Part of a small language model's weights: no biases in attention or MLP.
Each number is 128 + 32 x the weight over its row's rms, rounded and kept within 0 to 255. Layers, rows and columns count from 0. Numbers have three digits each. The size before them is the row's rms in percent of the matrix's.

# up: layer 6 MLP up, 1024x384, rms 0.0493, rows 641-675, columns 256-383
# down: layer 6 MLP down (transposed), 1024x384, rms 0.0413, rows 641-675, columns 256-383
# gate: layer 6 MLP gate, 1024x384, rms 0.049, rows 642-676, columns 256-383
up641 101:120133189060105107093089166084125157128118106091134142064098061117115076143134173125174085111115151151124116099162180122135103160147145134201112119160140201100143108159080181127172126131128115109132158133133150130178200184105055109166147138130099089186158067149116125114218170115127138145100144141089091171120117128136073122116105161111164171114166118138106127181135095121113135149104
down641 102:138132105152150138091131145162151142136147101130116185152150163121108178151105122141160130096118111167121136142137136083108202110145103123151163090153092111098060130081179138122054149059107093094150197107115084163062100185163113130069101156136107123142174141099102189144110101135118054098111117163110110093110171115145145097069117151086097177114148131159204138070165133126084119106103
gate642 104:155113189191159194126133138083107115086117173136192097096116150142084112181157161108104128145091121086125080153100150155139036163131148142140174090153118075110125131073136124147119129132114130149137107170103070092131137143126168168084082137139098121162163138109177132158123133116145129144137122102150124181097166097076112097157168078119147091134153117182076112162105088140105139120129
up642 111:105127153124157164065118116068146125114118140167125081159136148123082087140193137139071122135146140082152115146066165138156068146148134172144138068057105120137123100075119133124118093137144101114151208116161159101100081116164197126088071116135163087166127107114150180117162120068148145076067110119162104159095096109093097100165176151134117077129125090161162124139127110114157157185094
down642 100:117090152167102097107117152128142131164078124149137177147113124111128078129122151127116091137121134060148156091150160146048128129112140137065135137126172176080200113113103149087096130130197069142167144112124110142174130172081073140093182136083203095182106107140124116091109090145186105115179142111121091069121138147118147146118154198117142120105099156120124155129109149118168141147140
gate643 103:134068099065134165154079107119158140098184124168152114101103056165090112112137113111109146172111134189130152153178095098129067154135171150111132176145158125155123105155107188089107114154137137108125147154124139150092174131124091125119090179163093143113151151147118135155150131120110099127166130137155126126137102100182104153111136073099100137218129160143072126112041090154130150163173
up643 105:116110140144169097158128125149121078102160099114147072155125115119147111114136036139132094068128179153161130176103154117085164097157188090155150150165167115176090157108109131125148147124161091133106083141167095110098141146088118110193143123101110102104137148113164127145136170223144102145135183121110095122097146081081127059126162214166157097115151151110159133154159129140073168131141
down643 104:119072099167135091126120092128138133117141128122092136139096150165143114088096151181144096164098168115107080077172103137151140155162171113092070208206118123162106147173118153041129155122157109181175146156080095201140165128136103089131113118133130151111092130140125158160149119061095111171061130095098138122124141139124102126100124109154147103118139121111054153203130181120182126159138
gate644 098:159109153114172149191049098088118078124115124159144126068089109165090158107120087109086162164066184164160108163141092143150078136115148102109103133110139126094135164182185137119148121105177149088081174111036088136163146151114130162146113090128092154124078136122102129157049132072087111121161102094050076197072136117174127131148145096085093137163122140099154065151161150168102105111114
up644 099:055139126168113130100082150098156104146155173134096136070124097154100079107163075185059126184119158125136111105092120124123075131102109055089129111144103085171116160110082144129163140133123130148146080110159092166100106154178179141158123053101125084146119113168126100139080099123162095147152087110129125099168129153099155106130066149131154137152111135171123174144162189117109174104101
down644 101:111121114090132086121161160126185138135120122098154119161167107146203108105175115138191133140158141130129124100147106105157190137117161152118106180197131193109168124133074152093114155123108115134186124148152081123121091104153166142073161108105143126138160144140131107068094152128089173128084137092150118106105165131107152186128112142154135081128137109076145135095142145187131143093154
gate645 097:142191132070153157172122148190161141138081152085102155104127140130119176128091135137178105147120106118170099124160159120138124115146151123106130118170120112059070164154184139140060130137103130125142141146091080148148185196112103118054113117128151143137156120149124153160133097137151136157137118159083116081104174139207087124136103064127171128103071091090146082102060119214138098055120
up645 096:135103121103088125154147100130102090130120110177109149104172142124107120094140118154135128089181174123161102107120117087131142125103069118100139079107129145181129100119132121064162109172166115125179109091149098157138112097089154148157148149126148143118066160136122073114129140187122060104117143131106104076137074175146105159067098211170125174105164083117105122102173184155139137123090
down645 100:109072159112101167150144165132128125096124127181122102157093179094109101159104116127157128161144132151108060140109097099113104060082074134138125108111100133107128097116073102181141125093148137106110110165150143115146063108088077151173127214118171097108142128126181194158101135090168151091184084069180121131147121111098171133171162123147166112172206134138138126188143105132127143174193
gate646 093:123154168128151115142189108133150164155179142103153101097162147086157131103116204181117146105140143167206123148152100106141097149105151119119141113169079108074146123097138166097102088147090056121134106173132127119080112128115176111122130134127107104124116136110165121128155096146099164136154112168083097165111188082137086082155146083070143128184146121168080133086200100131174111165123
up646 099:163177105120122092124115158147099075088140135105118152123115098139099127166158057077166058114078111104138073029106167110142168144129102100129113163117152106149131119167115091155168132147108117115150154103116125202149131154130110112146133115166149155161151153121163117151109138127145062065142145132100084112148133146031206107076151142125148099113129121124146100172121132160171151155159
down646 098:137158141098139148122135156173125118095188131128188101136180124121089137084143110117111160117093123124181101114104153078135157116151102118135119181136146119117106136111147134095122096117162100091137162060178194148090133134120132059069111103151136138138166119156219117111114124132089152126115120129136090149133141126091187098129116076095169132076093095101077125114135098126058164169133
gate647 094:142113159135115107171135166183158136121143099075091088115116131129197113094139136101138165109142164194110089062114137125112145116135160134099099174201154075101092182156140186085149212122169162111133132154125150154134147157186166092102152173167194139151102089136110108145133167096112097088096111173201146061136161123105121119082135146139148117067091121120091113074102182069111102164086
up647 098:157148101120177133147138099173152134146157150139143127109093147208151059100111079116152084120131168153149138149137166108104115052141094154130151129169170100103077146142105124156159171138132079124136138144115109181147134157152090150120133098118142173134130071090085144115143161127113127041112115167140148120139145184122096153130138163102157088137064101060127140140096093117174129137131
down647 096:131114146136124117066130157099091129161088140138146135143130146091091115186161064151097122163110150086130183147116143176148151211070136157154181146094145174173163135139157140152106073155141149110131103145097105082128119099082101116171115088131162129140155101158129143110142129138102159125132172096185106189093149100106093164180149136173151106128176104167178108205206122105104117108135
gate648 104:168116071148118147140174145120088089135148203146145164040127145122075088162111150096116083132108091089132164155123127182131135167091155098078151080137142174154154091116163163085130134142118145128121122165133115164148170105156117135135098166126124130076154188128112123126119133153166154161148131150102091216097137102131151184141115142081126182119131126066150175160152155143141168150111
up648 104:116096113122139157121081095113143141109063125135156096140117147080122080110071163126121150218155157142125080173200146087106167063125121113114066152101135130146141116198129147175167194136150148078077120136130111080105057147116157132169149080165112065129127097175144077163134168055162085162077068096161092115140143140100097116134126120152141163129130070127155122153062131115147096159181
down648 105:120153196139157104085167144147122110117129078142073136133123093113087122122133100107132117164094066124130101129130112110120130106119116124143142157128150116042165128095169086088131158132084120175132157099091097130122136171142155128156108130082145137132107135048097124089109079158201136114177131138089063094131121137147106118065130117149152158120159115081113075130176151126119086177131
gate649 095:216105142143136185170132112147127164131088108142151196111062156117117156076085152135133085099089175144152151099178106113156102125131154160083132132161052040121164150166126134105108123127078060140144105191138101127112073161102088164118122143141131128165107170086120113146131096161163185095123142089149128152089138076137098063074098149124158161102110083157108118188167083151082117131149
up649 105:115140119079125142182101151132115102180117162197093236140086170085098100079108161135125078158107127149094136118125137167149115086105143125069092142097086090179150089149154083142126110104161080142159142170101181083138042146083073175102118172166143103090130120164097155138151141147159145087108097102121118153085142123195161111145139100152125138125145128123078128101163163141090152086155
down649 103:138076070076149102152113173164144130141200100131090165108112110109146101116115136147103142146116127186088099137041177095149127094134119114159121133170112165183127063206136129155154139165224177104162053134156196018114182181134088119101081127071085109101085073147112132099105214160123110116119100159099141075125130156162133158106107101105156099112119154147151176120050110131109125157175
gate650 095:151122160114120157118140124132089164121141119099135129093132136127109136116131118155186165103094136120086135130150130170206140115110137116105104092106140129146152129196124166157087131186119144073117082166152128082136155157084083187135162144078098083123112104123101129086046168117116061100148159136112106152141126113145094107146145134121093107148107101088110077146136172161109135131148
up650 104:128154178083142152107155131119115099173137095093171174139166149086076096152112168154175151133123142140100180080115136097228133115081162166089108118120110095133157096183166189163114104149110133079094112136159147154172159191151087126158155148160166131152143097097092088104100181132090132157083218186139124108163124080153146116162094084143086108121155146123068098147119172155107121094099
down650 105:106127049117174161184111179138135101116117134135174149158120109095101133119155120099092079168130115136121118088123083138130146179054100122156109100097107181088112147170094168089104139089117134152114088073077108142117113146116154074148119094162172100158146053119091060102133100131104095139111186157135096129102110113169138191109117116177141124084095154125166123116137149130128155072080
gate651 098:144110102098133129175080020114064105077080103102128116157118119167131101125075159128171168158125119119171151156130109122123157151139075127141086148088158117135125176144171105118139113118087201111074091179112158086175094120149090088096093127158089123085134127116139145107099104117123133122149145042085120149130124105171086118102094154133172134146157097078100095150118124136088157107107
up651 101:155104136097148099145132077135106154099123161166139078130113140158153073090138136158164099136143078145120072158125117118145132142102067154161117106102120116134089058108114110122100101165109138071130133093172133185134125092218155182171095093147126100146077139155136168117196112103079098107130107078159104147091034114100062122096144156106116108127115142130169154137120125132116140156112
down651 096:123078119152091100144133161097096143137143143124163171104119114136144154094116116159135113145082172103055111151166114136139094129156126063072089098223103133154157098147120105164117134119141153111099083118086126094164074126158088121122139161091127167064105141163117078121124112126161089078125166152155121111164103114122148133144090122097151089129184151140073098105186153143145141152143
gate652 099:099129158185113138166121134118176142127113123107118070155138043171117184171079117131161117091171142034149127111128139066140144165063149116086117174087124146094198103108124076142150134114112183127067128168103076169113109212202200126140146125171083170102155130094102156124097091142082179105137139149124104126134103137138152137147110118063109092139167145117139075118101179134086135143129
up652 094:111120076090087129145104075092135129108078135144122093142118140135060139126122090121121099165128192124130096074137125163096088081168156118114078173173124124124177140132061134115184145128163129175076091095073070067102130110142161051105087094074143148143129133107112119123190145149096124164115083155109044170152141144139120091132182136109112208105133090183136190153127164138176117114127
down652 097:157152096105140103125117117120137120164101140158135167098121116141184118150133184132143181129066123085121118158148155135091143205088122099126164129167095085097129168074136106129061143124118161106140174150130132146131181119118107141146147146124104109142120108173137152129138089111184109072114166154125104145121094109153128108145103091158195052147126185101109100151147101118108135148128
gate653 097:111143209059166165130107090127162121072172083125097118153133118101134111081092129133157172125133163140190136131149180073148060127143111101121117114071141084135129123101102120150122149111105084120133103199123102147181093176154165097116130122092113176077099139161120073102100173141080072128156137161137179164126096065143100128123162106124102113131139125111157117092127162118114210138143
up653 099:090127151161167146126135161103133138170166171105189162055119120126101162097075150146157134154173070167121086145161066144126090164123115201153132112130153084125115116087078127151188082121117139206083167093128110103135110101126126142081151158060142135117122112110131140121124128109151141142183149136162087056116111178129102143173056082100150096111137160138136197111114104073126088157100
down653 102:077120139083134061139197180142139155088153146179081158136149071107076108137139133139112113116046114063074087179129087136107115133130187126108181080157145143099137093122131149147071177147115101124122096111153126192147098118152129115139105135096142151134172194107090119136151202181062065152152084138154151066151100116067112128150137098145175117142146173182146131126163155104105137106159
gate654 096:071126131154168140132104125052122149174160096215180142168139105151107116142121087142128148108187147096147147117157185160107119109153106150149129154087127106172128165072136115057113104153107124092121156092099127101124121124091167148094179125136122087140093089167069189111074202139153174126110114185137126158146100145139122077202119100186108098185116141074143159143124144124076194139139
up654 088:123183073115173110099148078116099170091136138157156055137118162112159069135141164137104159106099093168147074069181096156167137107077070108122097097118134087069138122161086129130154129131099127180102099086176114113095088089179107088170109182148136086105150070119128154124148064110073087112138131053160135064105117124150097121126078157130144127151189168124163121145146145139131126113121
down654 093:101096177145079127162063126122123091137141134100107181139166178134107110104122119121205119162089157102126170188134122152099124166193152165132135155124126176144133109148108086137068162106158115133118126150091191150195138117112129184119127098057129191116125185142139100144128169091168139130117114181099103137145123140139138125116146178158154152110117146174119145128078144088084117146161
gate655 114:082174132163173158205167114104101113133150159126205109158060084126116141129161071079141136098107094110126111147087146130117103104196126139080101192157143123169132128203112119123132143151169127094081129150154140145123164109108141142114174086102092142156095127190137162153161184110096115028120098156105151127127114127117146146121064122128092184126127105099120090180132129134099097143194
up655 104:147156167189145111154127127117155131112153146069163092118145134205071137158135035132146125160088112097123103137136130126172092166141104136080150154114131156117191171155112124091107116168124103123207113157088163128188083152148083146095099105190100109184163142141123143174152128104168115129126066159163082171164096151123186167128082096121121181097146189149151146085061163099126103116148
down655 105:085159147117154093085128055086024105116109189096155125145085132131103136139131162138200113102163156113171138129132128164135144116085114068158082207121141125125171111156071147156134109108118096115151149132124183124121186120083084108124156175084182151134107119146190164103157153120113160092135120048100135114152079164124187151172163077204130141115073144096049167189129074146176121165126
gate656 096:148136157110066159109147122108157160121135100099100103162081176208120071152167141096107149160153102118182165096095103160129157116152144153159150106108081149199146168157108147106128105189147119122148186131126169165156138156134116169136222129069134115142133117149116152143080123138164097135108114134097119126116139148089134132147196120105165135153168085125121144070090176110160159146138
up656 092:126162134159045091150166164112072183126113118108142112097188126055118168138097120149161150097134103146107155093157128110179104064141125137079126100170065115127120177132194147102131141129074143112135134104112132112171115150171096096109132155167204086183129133101151083172135166164097162165149059123154130084170182083174089087084080108077136182120144121102137111109178083167103118127127
down656 097:149118162106129139144128162151144085173104114150112126119113135165137147090109116149095097125113143115158182134115153104126122121103108109128128124138165137144088116113089094164115134081150128126114122143151114152151108056133096101133166067137135111111145100110090114107089122106147094124090074133132121107058090155108056115140218112184136130107108116115096107119154100134115110136121
gate657 098:187099122156094154152091098226089111137105158135097147072089115165125173090123097149167172126092129138148134185106123183145141118095063123095089157187133084113099178105066117138106099160054114170141131136074158128128124076145118166081152131134097079052158166140071184105105096124105127102159156128111138162113134076129163080100126127116112174112132101152151136135115155131109174172116
up657 098:098106128128153116156133091059183113108188119120115134035106151130139079192140140130134166112121117153092145149112122152086118112150152091162124142107176137084148116118103140131119093079179130137144185094112129066153188172073094123122116121140118149150117173041158136123148122131140160114119059178073112139213084159196147132112130163127162186110063130150118088106130106132107052130143
down657 098:140130093123133156161191105150134162166101178097160114120151104145083165129035184138078102159123114094114108086087104114115153192145139160058176135223100108097152148154079089139114096140112159089159105147122185147194064160103173131099119134136111129153121121104124163129174130125079164117125168121134174143149135074144147140114098138155122095125191084112141058105139121184114105126075
gate658 099:158089163104135151159152115157112106088135105096146077080132141163074126121117114083133087121097137142134087123154100125132129115099117121073186087113136145129122094156126156067110143112147084122117140126174082158165144175143102145081059099156103089080050188111116138143122134122118155122102122145146102158088106124122098175112104114076171185105210124107118101142130120155126179116155
up658 104:166021137082110108146117094127096082135163113094101155153115133122084066120106099101068095129097126144142113100147105136156114105098126118096138114096124092098113061166150147055186080142163150158143096096107153084158098115114115089105108138106126113168075174091150116107118123096201123157166181180113117136113145126131113136114161171168121184120129088138105145196137129175161186120103
down658 103:122097154070149057098151106129138166124166110128102116163070151140103103122196129089134099134146181129146141112160105092158170113115068061122124154182142141146100080107124156198144112151163181165181130177104177062092112139109123133188132171094167114102114114161164132080108108111164089156099140150075107148220113155115172090084094172130108165098112134153140112097155109078163144118109
gate659 098:130138139130146154101130109116107180152112131148182165126175106153094146168159086144085106136131132079141134073135158161165083139118143103107147111072130193122152120099099098105137094141118057071199142120123059130103102092104086174093174101093124107196183030108120120144085113129089122148126134121168073096121105133112125133179077163120094111131159114146156115119106171137174124125116
up659 107:156098182096107142157097101078062115079105154048143160109155088113154146087060140148156155135123103181110120152184104098164172136141122134178131141121152074115101126131202112116146099160118106128121136142058104143158155109098187163154125127120112121109143220206155131089075149146103108152147134095136153163103110103126109081089177182059128136178142147130159136145107093179141145072133
down659 107:182145139114102124093124149172153171154077144064112164134123087102067143173145099094113116096179059172173122167191066175152131113125110134150171206111109142179168114097115102146155148088160163090165127090158144092133084136136096125106152149125057104107160068092105086117132114149120106129105135122085080107117178141093133116143125183130079123125116101135151095150115174109151162056112
gate660 094:110063142176124104131153196119060142095205150142096172107083173173109106145182104140119122113143168119152132096134091104121107136093138083068139105086067147136131089139128089155124127111126152187119155098117130152125080144162097151159085099127171137151156134113172141094091094110094118162154160126120198044178100093064130132095134110083079156131128094205148199097137088097162115141173
up660 104:103165140134082171153156093172109148086068111105156141089168135093155092159112110124115084115074124125108073106140102101102154113158152121109130088157112095150127137137138149153110118085159051110172141177134089198087156144103102145134137133184071055152150163100156094160183168138082055101138118109162063180043107118153067121146140113155146087102141099126113169148116141089103103132062
down660 098:188132148097093091127148095111100170206127144110170126082109135072122129107177058128084130147144078099181152059130136109105121175073108093107121075149085136125153126122066113143161126102112100132154131151115114110093130165098122133133145112160105134118148145087187083189110146179065127173169185087123099122112099090109110162097181138120122194085077136125093030130119132104143097118098
gate661 103:112097145066118145120084056184103188094148110152120162096137047157151156116106087102113140148078096134103123159145131106145125067209171169152097129107134169168088109122066101212128156095073091159133136155090149118154088064101065094185152130113187104110109097130173114079156109126098063129144125100157138139063132136130101066126136119125112182157122178105118099094150127193191132111112
up661 110:120153089160178125084114089140098114171141131177125114092150107148130100088117119052157097121144081107153136131093108135160138160158140129138072108123164111078120100126132135136138105125101156152122117139197087186158085105117104137087108138126150106105118164159161172064176086121118090074098146124079089161101147086137034143171189156142150107128128135129101168140140086161091077123132
down661 111:154083156114129122150073131151128150164093105141140167174130131138147125122078163131123137107134139069070142153111115125162141167147100181107133148084171135110172161040128139154110093109121149114175117077146146145155188108113162149156123122115120108141104166153141132121178120102162138081116124144143141109127077134203034069135120202206071087110124188097067091087117178145139138108054
gate662 106:123132132133101115065117198097135108129164116219122149101051138143126092134176078089153111132197142124131114123187150137224134150126111126157127111106104108159102120134130091140131126163188093063079072134098052123164082094137143174118156157127116103110134116140136167116132161156113112084130087093115191141166124084096172113120128151181092113094104098142211122130121104174151105061143
up662 098:126111071088115118139065133078147144146116139116122155141136157172116162114155133087150060112117132109183134187174059138132116073145109070175127126133123096115193086108096162111081129161142172116108091161102129146131105138152144140127146112088089136157097124177162110098081157172119085130078151108126089122098174107166088125149096107101103094114080173164163136165111114111132158137129
down662 106:086140195121118152163132099164115098083125097178122064112116157182152111140133125109079144090127114184131091141092123107149097112142171140132164115071132112128100184165054095123198066127105189082126130131160122113121135160096084132114090098108108142116171118076092083116157139128154136119164145136122142108152130163129102155123122138153191125188151092128142113133076173157171063135143
gate663 099:115138143160114181159076070156128159102043112146092090151131095177145139069104131138090194153147084137154113174142099156161126162106158097157089206027174075147104167127114131128127123145159154169129117140189121104122114143169127173110099091186066126138078101107096181104075135097115134219097120128069132130153100142093139125150149114128132134084111132096154118066071141142082136137168
up663 091:132162097124139105159124104117099103123191161138146123125117162082061150136129129106106129101151115065155196135085105158073162120184102156113086087105117130097071163140107111130126111132144166168079148158078116096138093097145126023112156165130117126119126160158144163182109103135152198120110038144147108133162207110121211139112124072092107142101123121146156116137103096113148080097153
down663 092:112115135115096116139153140159138109174125156108155093093136069120099067130140151198098142128139133128131138112134178114131122166082132099140150135169141176129125124115171137150126151162125074128143135142194153152119088162133075146152118116138113120166178097154116120111154156113192086092141220101077070246127078184110078127073096144156131083163172135008175110158134165127152073118106
gate664 103:111086106148125162164160141087139106112148141159099176104197100161133113158127175083088154104117110139103109149141148118148103094109147115200122179156156101113193073115075099149156142143099139119114092150137098138114156185102074127118131177090116181132131135156189135162159184090162118178126146124087117148148123169166124062084098155149176183126148151150104053113116117112096120120188
up664 099:171103137161116180157168126124134130132134086202129103167141119100158170077098127114174164211130081131090075138104103184170112125152155112127120080161145130144137104169107134075149134145075078173119083156112096150104132135081086157160073143178150124163166114111091124158115139118108147197148104154156087172181097114120106098144126109090161130203053108144149206140173149148141144117141
down664 100:102118096165112152115119135125140115211109096124111153121099088102127122176122144191097060122065146121116133130061132101118120103125113104102142179082109205112169126091187155131109139119139166147114126143175138117190131127147129160160215104202107096105159122147117132088086164100068105140111131148111175140142087095101095166100075104133113104145116090099092087086083147062092113128095
gate665 092:141111100169101144115113113121132119148141071141110162073168116163053166170113150124185116125133117104202178136176070148158183095183147099119187153083080123137146147157117096111106116181064124139119152171109130113168109156084144213149123053143133114114123065092139104132080093119171145113157127058082104118124177100111106108120092132100139080155164155147157081167103065109162164121101
up665 100:148094124161126142144103199088180176120119070115109178097125151183115108103137125099075159136140124190167207088110122121135186096115112174117161103104088128119097107078128074128143064177104172156087116140118151106190058097116128181175077087157125113062153093122079160086141132120120147089147157138135178153137178115144153123137121129158107101136166139153170133174169039136130181116147
down665 099:134156157081145105127088165147112113106140197119140128165137129134178109096098052035090193151086120183105096099111169101120110119093151101131103122092122117067164124104140203117157147110147111078107099107092121092052176152159090091147140137132143107173118144086096096148163220104049136090129084205152131124131166141117165150148137145160151106117141134154152142065126169130143132121140
gate666 103:145049111123114148105126112165121178124160066148074169081145104194110142104151171110139119151117127096120098175182204176128142079151086172166130092088108107166118200131104154106160141086104085146202071125142079159128106097125128197050144114140120101180112108176133119092055102103166144172118105084110147113123178170155111114133136155160156077064115148180129103121079095134193155132152
up666 104:077169099155138188109111131109093131107122137112170162118157085117136161193071128087130131188094132128144140116108119096183120116141104075145087095129120166135194103090124084157111119138110200149089079094158190211145144087160137135182157098098103155144097148117145067147083158143142085051124193141156105145165131109114134117123134112216124158183121129097144108045133164139113111160094
down666 094:149142165099119124087083093116154127143138104145125179081140099097138147125157139117139162146140140155126104102112118094168153169108116091178112165171110103139147110100148139148092139126154099129121103131104124159174121117070127078130135102110146146125155132178142139041102129152096162134121104097131112093099152146142132117088132088085130100157150104117157093164134081159113130158129
gate667 100:147139085139119108153128062117146121158116151100102125130125136159074102126153108120171074138116126097120107158108109137121070134149143114061113117095119152133146114130162135131102078104117096128101176176129104134126202100102179166092129110166117118114125161118142176157124112117102131092115115112163081135131096088068137077189146147143173157161152163117200118120110098099128141186121
up667 110:129117105137100127125118079092156118136089162100164193160104181141121111051164117145128114165154129149063100155058097197103109103123130100076121144119133134126116139146134090087158153105129123107119117099165099143118161107109116161101134080124125180128107123175146220099164126129129114080122106128122096124154114129094109103199142078155120121151122137120134088125068145094102102151159
down667 099:127188125105164151156135123140152114064087142144161164165070164178120081072145169094107141105078122065144123149118145141169116181106116151115123169202127142126118127140122135131133171153143126096068149083111178123085159142065118089143176098153105160118160147136129110108139186136119130129153102162108157163141141143155086126160081100144087086118145147111122126137118164081161123100155
gate668 101:116065179120172131080169120144149149107093139144098063133130146152175081132124115103130142119080113085077170163172105097196118103090138079127137182085121093142200106102176097106098104162108130134129138163155143156095073091166178129097136095161068139112137081134084071130109132113062146107130106097190147088122131123182121101142138109159121137143067145129145136183117133173132146189191
up668 097:131157152123128139157157144083125156175162102159190155094160176109134214154066123143160105156135176101157143153175105088180157109061171132114092125192114119145081134126115140075116127153088079166124116152130191107126132116140109085137142133202184121216156162110096091079145106113127095156074136164140159086109103133131092107067072158141095106058109125118103160101099117157135114138118
down668 098:136099128182164157155066150058120123125141122120084128170056116164139099125147138160102132125146096111095137145117154168071105199135166132143134187068127099142187108182156144125113146165144123118133129096128137121139121066088151126156131121071114123102096118122156144169168159103120181068139110136152118139125121143107081158180155133229129061106108101175134081068134066163128131103064
gate669 093:081099172172105114108133134134152146080098188191109123110131106138158068099197169159126138121117118168044159071120130117113120089109160153114092125095140126156200176139148103089149075090139054148118141100163141086162113102136120189069136091144084067123132162084177099122140138112120087082112095144123155169137132146194113087169146109130125143164103111113120096106198118174131129154181
up669 089:109107107095081182097145119131107127153085144083087127163164172074133110121077113084071143136123124206151078086137097144077108115088193120135104041124134132128136137148110137128218153110097174132139149096115173095167105113102086080130104117140184088143099130132132105048147150137161112138124195167091138097096167183166111085130109111134138117101148143150097084088132209124131090094078
down669 092:185175074122159087185107150117144133110146133095186078100090162136071142134063139134202194130130141089176151175136151135138142138131141145113159159102117104083067101156150096134122134127114086061160104124153191149164130123124171096105135198059167183095141086192156150123169123144137130144125166082154121093175096111123101075132086107132086109155122155107124113187134109093134161147157
gate670 091:106091136153123156194171131155092148115171093129144154101108114132138127155142148132135102134108133150131083151151134129101150198124149142106166160145108074218169179230141117113148133151110046117127120091107145122135139160135118084121152151067173138136125125113155156139115078157179123167153143104146123117077112114084139057112128098066161200110141125169115130163101108111151124117098
up670 099:125153117165142105170158137135095054097103171135116146104170138104170116138159141101060108157120085128101115169105136135070152167138100158102154161161217110160178111143098114108147119127115043109097153127107164128116110129173174098116167147110167135106177146155117121159122159158093158148154137137174147160065172148154119130122106068094115150087103131145085179154112135125134127134086
down670 098:152141161100117064163129143114181132165138119115121105172163117082158144088116128122123073152122065155080196094141103140094130095117119139184125129050140124142110126111082113086156087142149147149125133109140079161122134100146123126102147124158147160078130157095105120132146168105052089091076147218175150099151118153155138139194145103156069154100109049095107123099154140094079058209082
gate671 091:099130154177128102100079041122129125122065161149175123130053190155095197098079120088167141118131085151120080158112158130139109087118126076161132196087086133123112144150102073121137181166162091164102181145096142155113142091089131152155076108105099135084149125163102172080123091111113092165126086058136122187141088166117093141086102160172149069088119116049169093139168101123143092117148
up671 089:122117137115126053138156140116091099086156142121022183142146061109196116150159142110113120096122125123095126106090136147092171179132075167096113106166156134152154100092092142132186095141064121135102128104157126161145133130114139084123150137150117179133150079107134104127108151151145150161158153092172111137112122210153116213134062131145123173152112116160091129081097193094068186197116
down671 090:112116121161111111154158149062203125161138105191140152066062103092106152178091122145157167092143156081116113136189098130175152146099153115133143091109096058114115130140135137163104156132153172096174099169126113157150123209140135135088138100072105098175090161188110090117128165153146131076117103137156166148147114093139129161168172205111101158131137161124107130126203124093122183113080
gate672 096:146097177154107124111102085116095177096169161148128118134118155134075129114125124116168082120126177096145139152132083138098098093190138097144106077104154085085084143110159096103137093145147153129140092147111078159151162116082171133125139111186082115141085160142172069199121134112162127140172123105084137152047083124123079140124106090154146131117102155145128094176137075146197169148182
up672 110:044054183115130106126103091121071104115163120196056136147102149152128097083107085137124142101130180177073152150175136151128122069103119076194094086125149118171087071172177099113161130132168180099128148149131126114147116084138138082122116114179124159097154166129194107185180163133138067108155107131099125137142083140162149174083115141159092114080112116176106141108098123172187143144152
down672 104:042122131147134083147123156127131138140163142171162104146176101176160061094192102166110167116099166203078066173163090128162089116095141138133145156163127129188095116165100119160108097167116180129140137120143124162116152167158136075147112154107112171083127154136182169085165150151129135067141080147194160173130123178155142138106121162160126128158113131093121110069173107170131187113125
gate673 097:171192156136166149059111101096049076159097126164130144138127077091061142136151107071147101134050074132148150099153142108158106192193160152125123132104099150114117084160166112128067113119123075101099151152092159093094153123104123092135129094133151144144138159073211104102105141110163150133182107200136148154114193083106073098116174078140110114108166131121111092147160125166105162134111
up673 108:224158132137116126115158097102036112156130154140102132174133147131163151087126116089092098131061082184072120082177089140097150124106140128132062116141145084124179104157123188138120133161159129151133111151109074190099118117165117087145151182133170105085114130129169161213120162152103176155129148160199100194144139141109176121120148134144169079093174116096087140141140164156140155136100
down673 099:101039121091110060131057118125103139087218110167118137118093120089157125113136099095104129121138139136071113133154107106112148114110126136145132085082122122090146139166107161095163060155211160176142100136162138129146090116153072114143097156137154079126132153178090108135178167179115122071137087167187139166082095125121084142096121121152144172141120136137108153134115066067105122138183
gate674 103:147134164205193167144131117138081120176107121115085118081111120080187125115169064141095076146108160099131170144143156185087082147114116117123101136144119109125132162145092117111113105162108072105119110087122055142077136135142131144117137158165104076128078089132213117161181188188057092087118151109136141159081157080116125079152156138119113126084078184163086127189117124138070107142094
up674 103:084115136080082138137103097122139159165180129202104161157141150166150099145117102099105170126113139130112077139089082084153139103158062173222157119132061114146135123064111112115143156079124146151103134157104160121157091162155142062138154108126106167132192087134096137073169110144091139144153153143124109167181141127067085133103094147096102078181149094158095127081178105103191151135143
down674 102:122135128137168093138210113098183076174172156094142171120063107147129191080117137130138098176080155156164180117143136186093153157125094125136164123156089116123102124180128152146131211154111136137138138123149162139128161115121078176109181058145121116122080187124120114138154103171099087117132149197125121168167156146109087163141105041145152115126135118104088180091120094099113122082181
gate675 104:053179103149146126111166106084143178111148130110131103099180097169150105105119100111121096146150138137147117132125118131112176114080127084120087154159120119163133132155147135129122184107164125214142116169112099093077132188111130141119172088097059206120153164079087117184136117074118086109140098030190203136170087123125106140134087117102189094141088078145146088145106096085126175177181
up675 102:067077154133078169174142159183161054160061110094156142210177113159145131096157087133124175127117105137177149102084109149127108080185135138107107110116103183175200129144113104133186119055179152143165183136098118060084087206108107127081180193120145085122154139092116159116084121133166174128140144158155121111089133085119123103169182132147105141134194102141159163147130176111108114188082
down675 099:118051149123134150116134114152143185099145096125119107083141132067080093126090135128118116101182078165077132113082119109166125157115139123111075159137175126138082129137133167124144114168136092089140120101176079126202115143142147119171113168148113121104183163091130137137151182144120165129178160142128114139127114122156096127080092144091116122153135139133156084135172156235163093096098
gate676 103:157169099135157194155144128069084101118165147138179134183115131124119113142113127142108087147130101095101154118142128147087134182112123148135143155122133123149119099098177092201072112142094090144162134152160155160169126111140156162146059079140176118131145098126127153171084086170066131128138076117147114119106091165081184182116113108118141147139142130119102154152130093101121136153116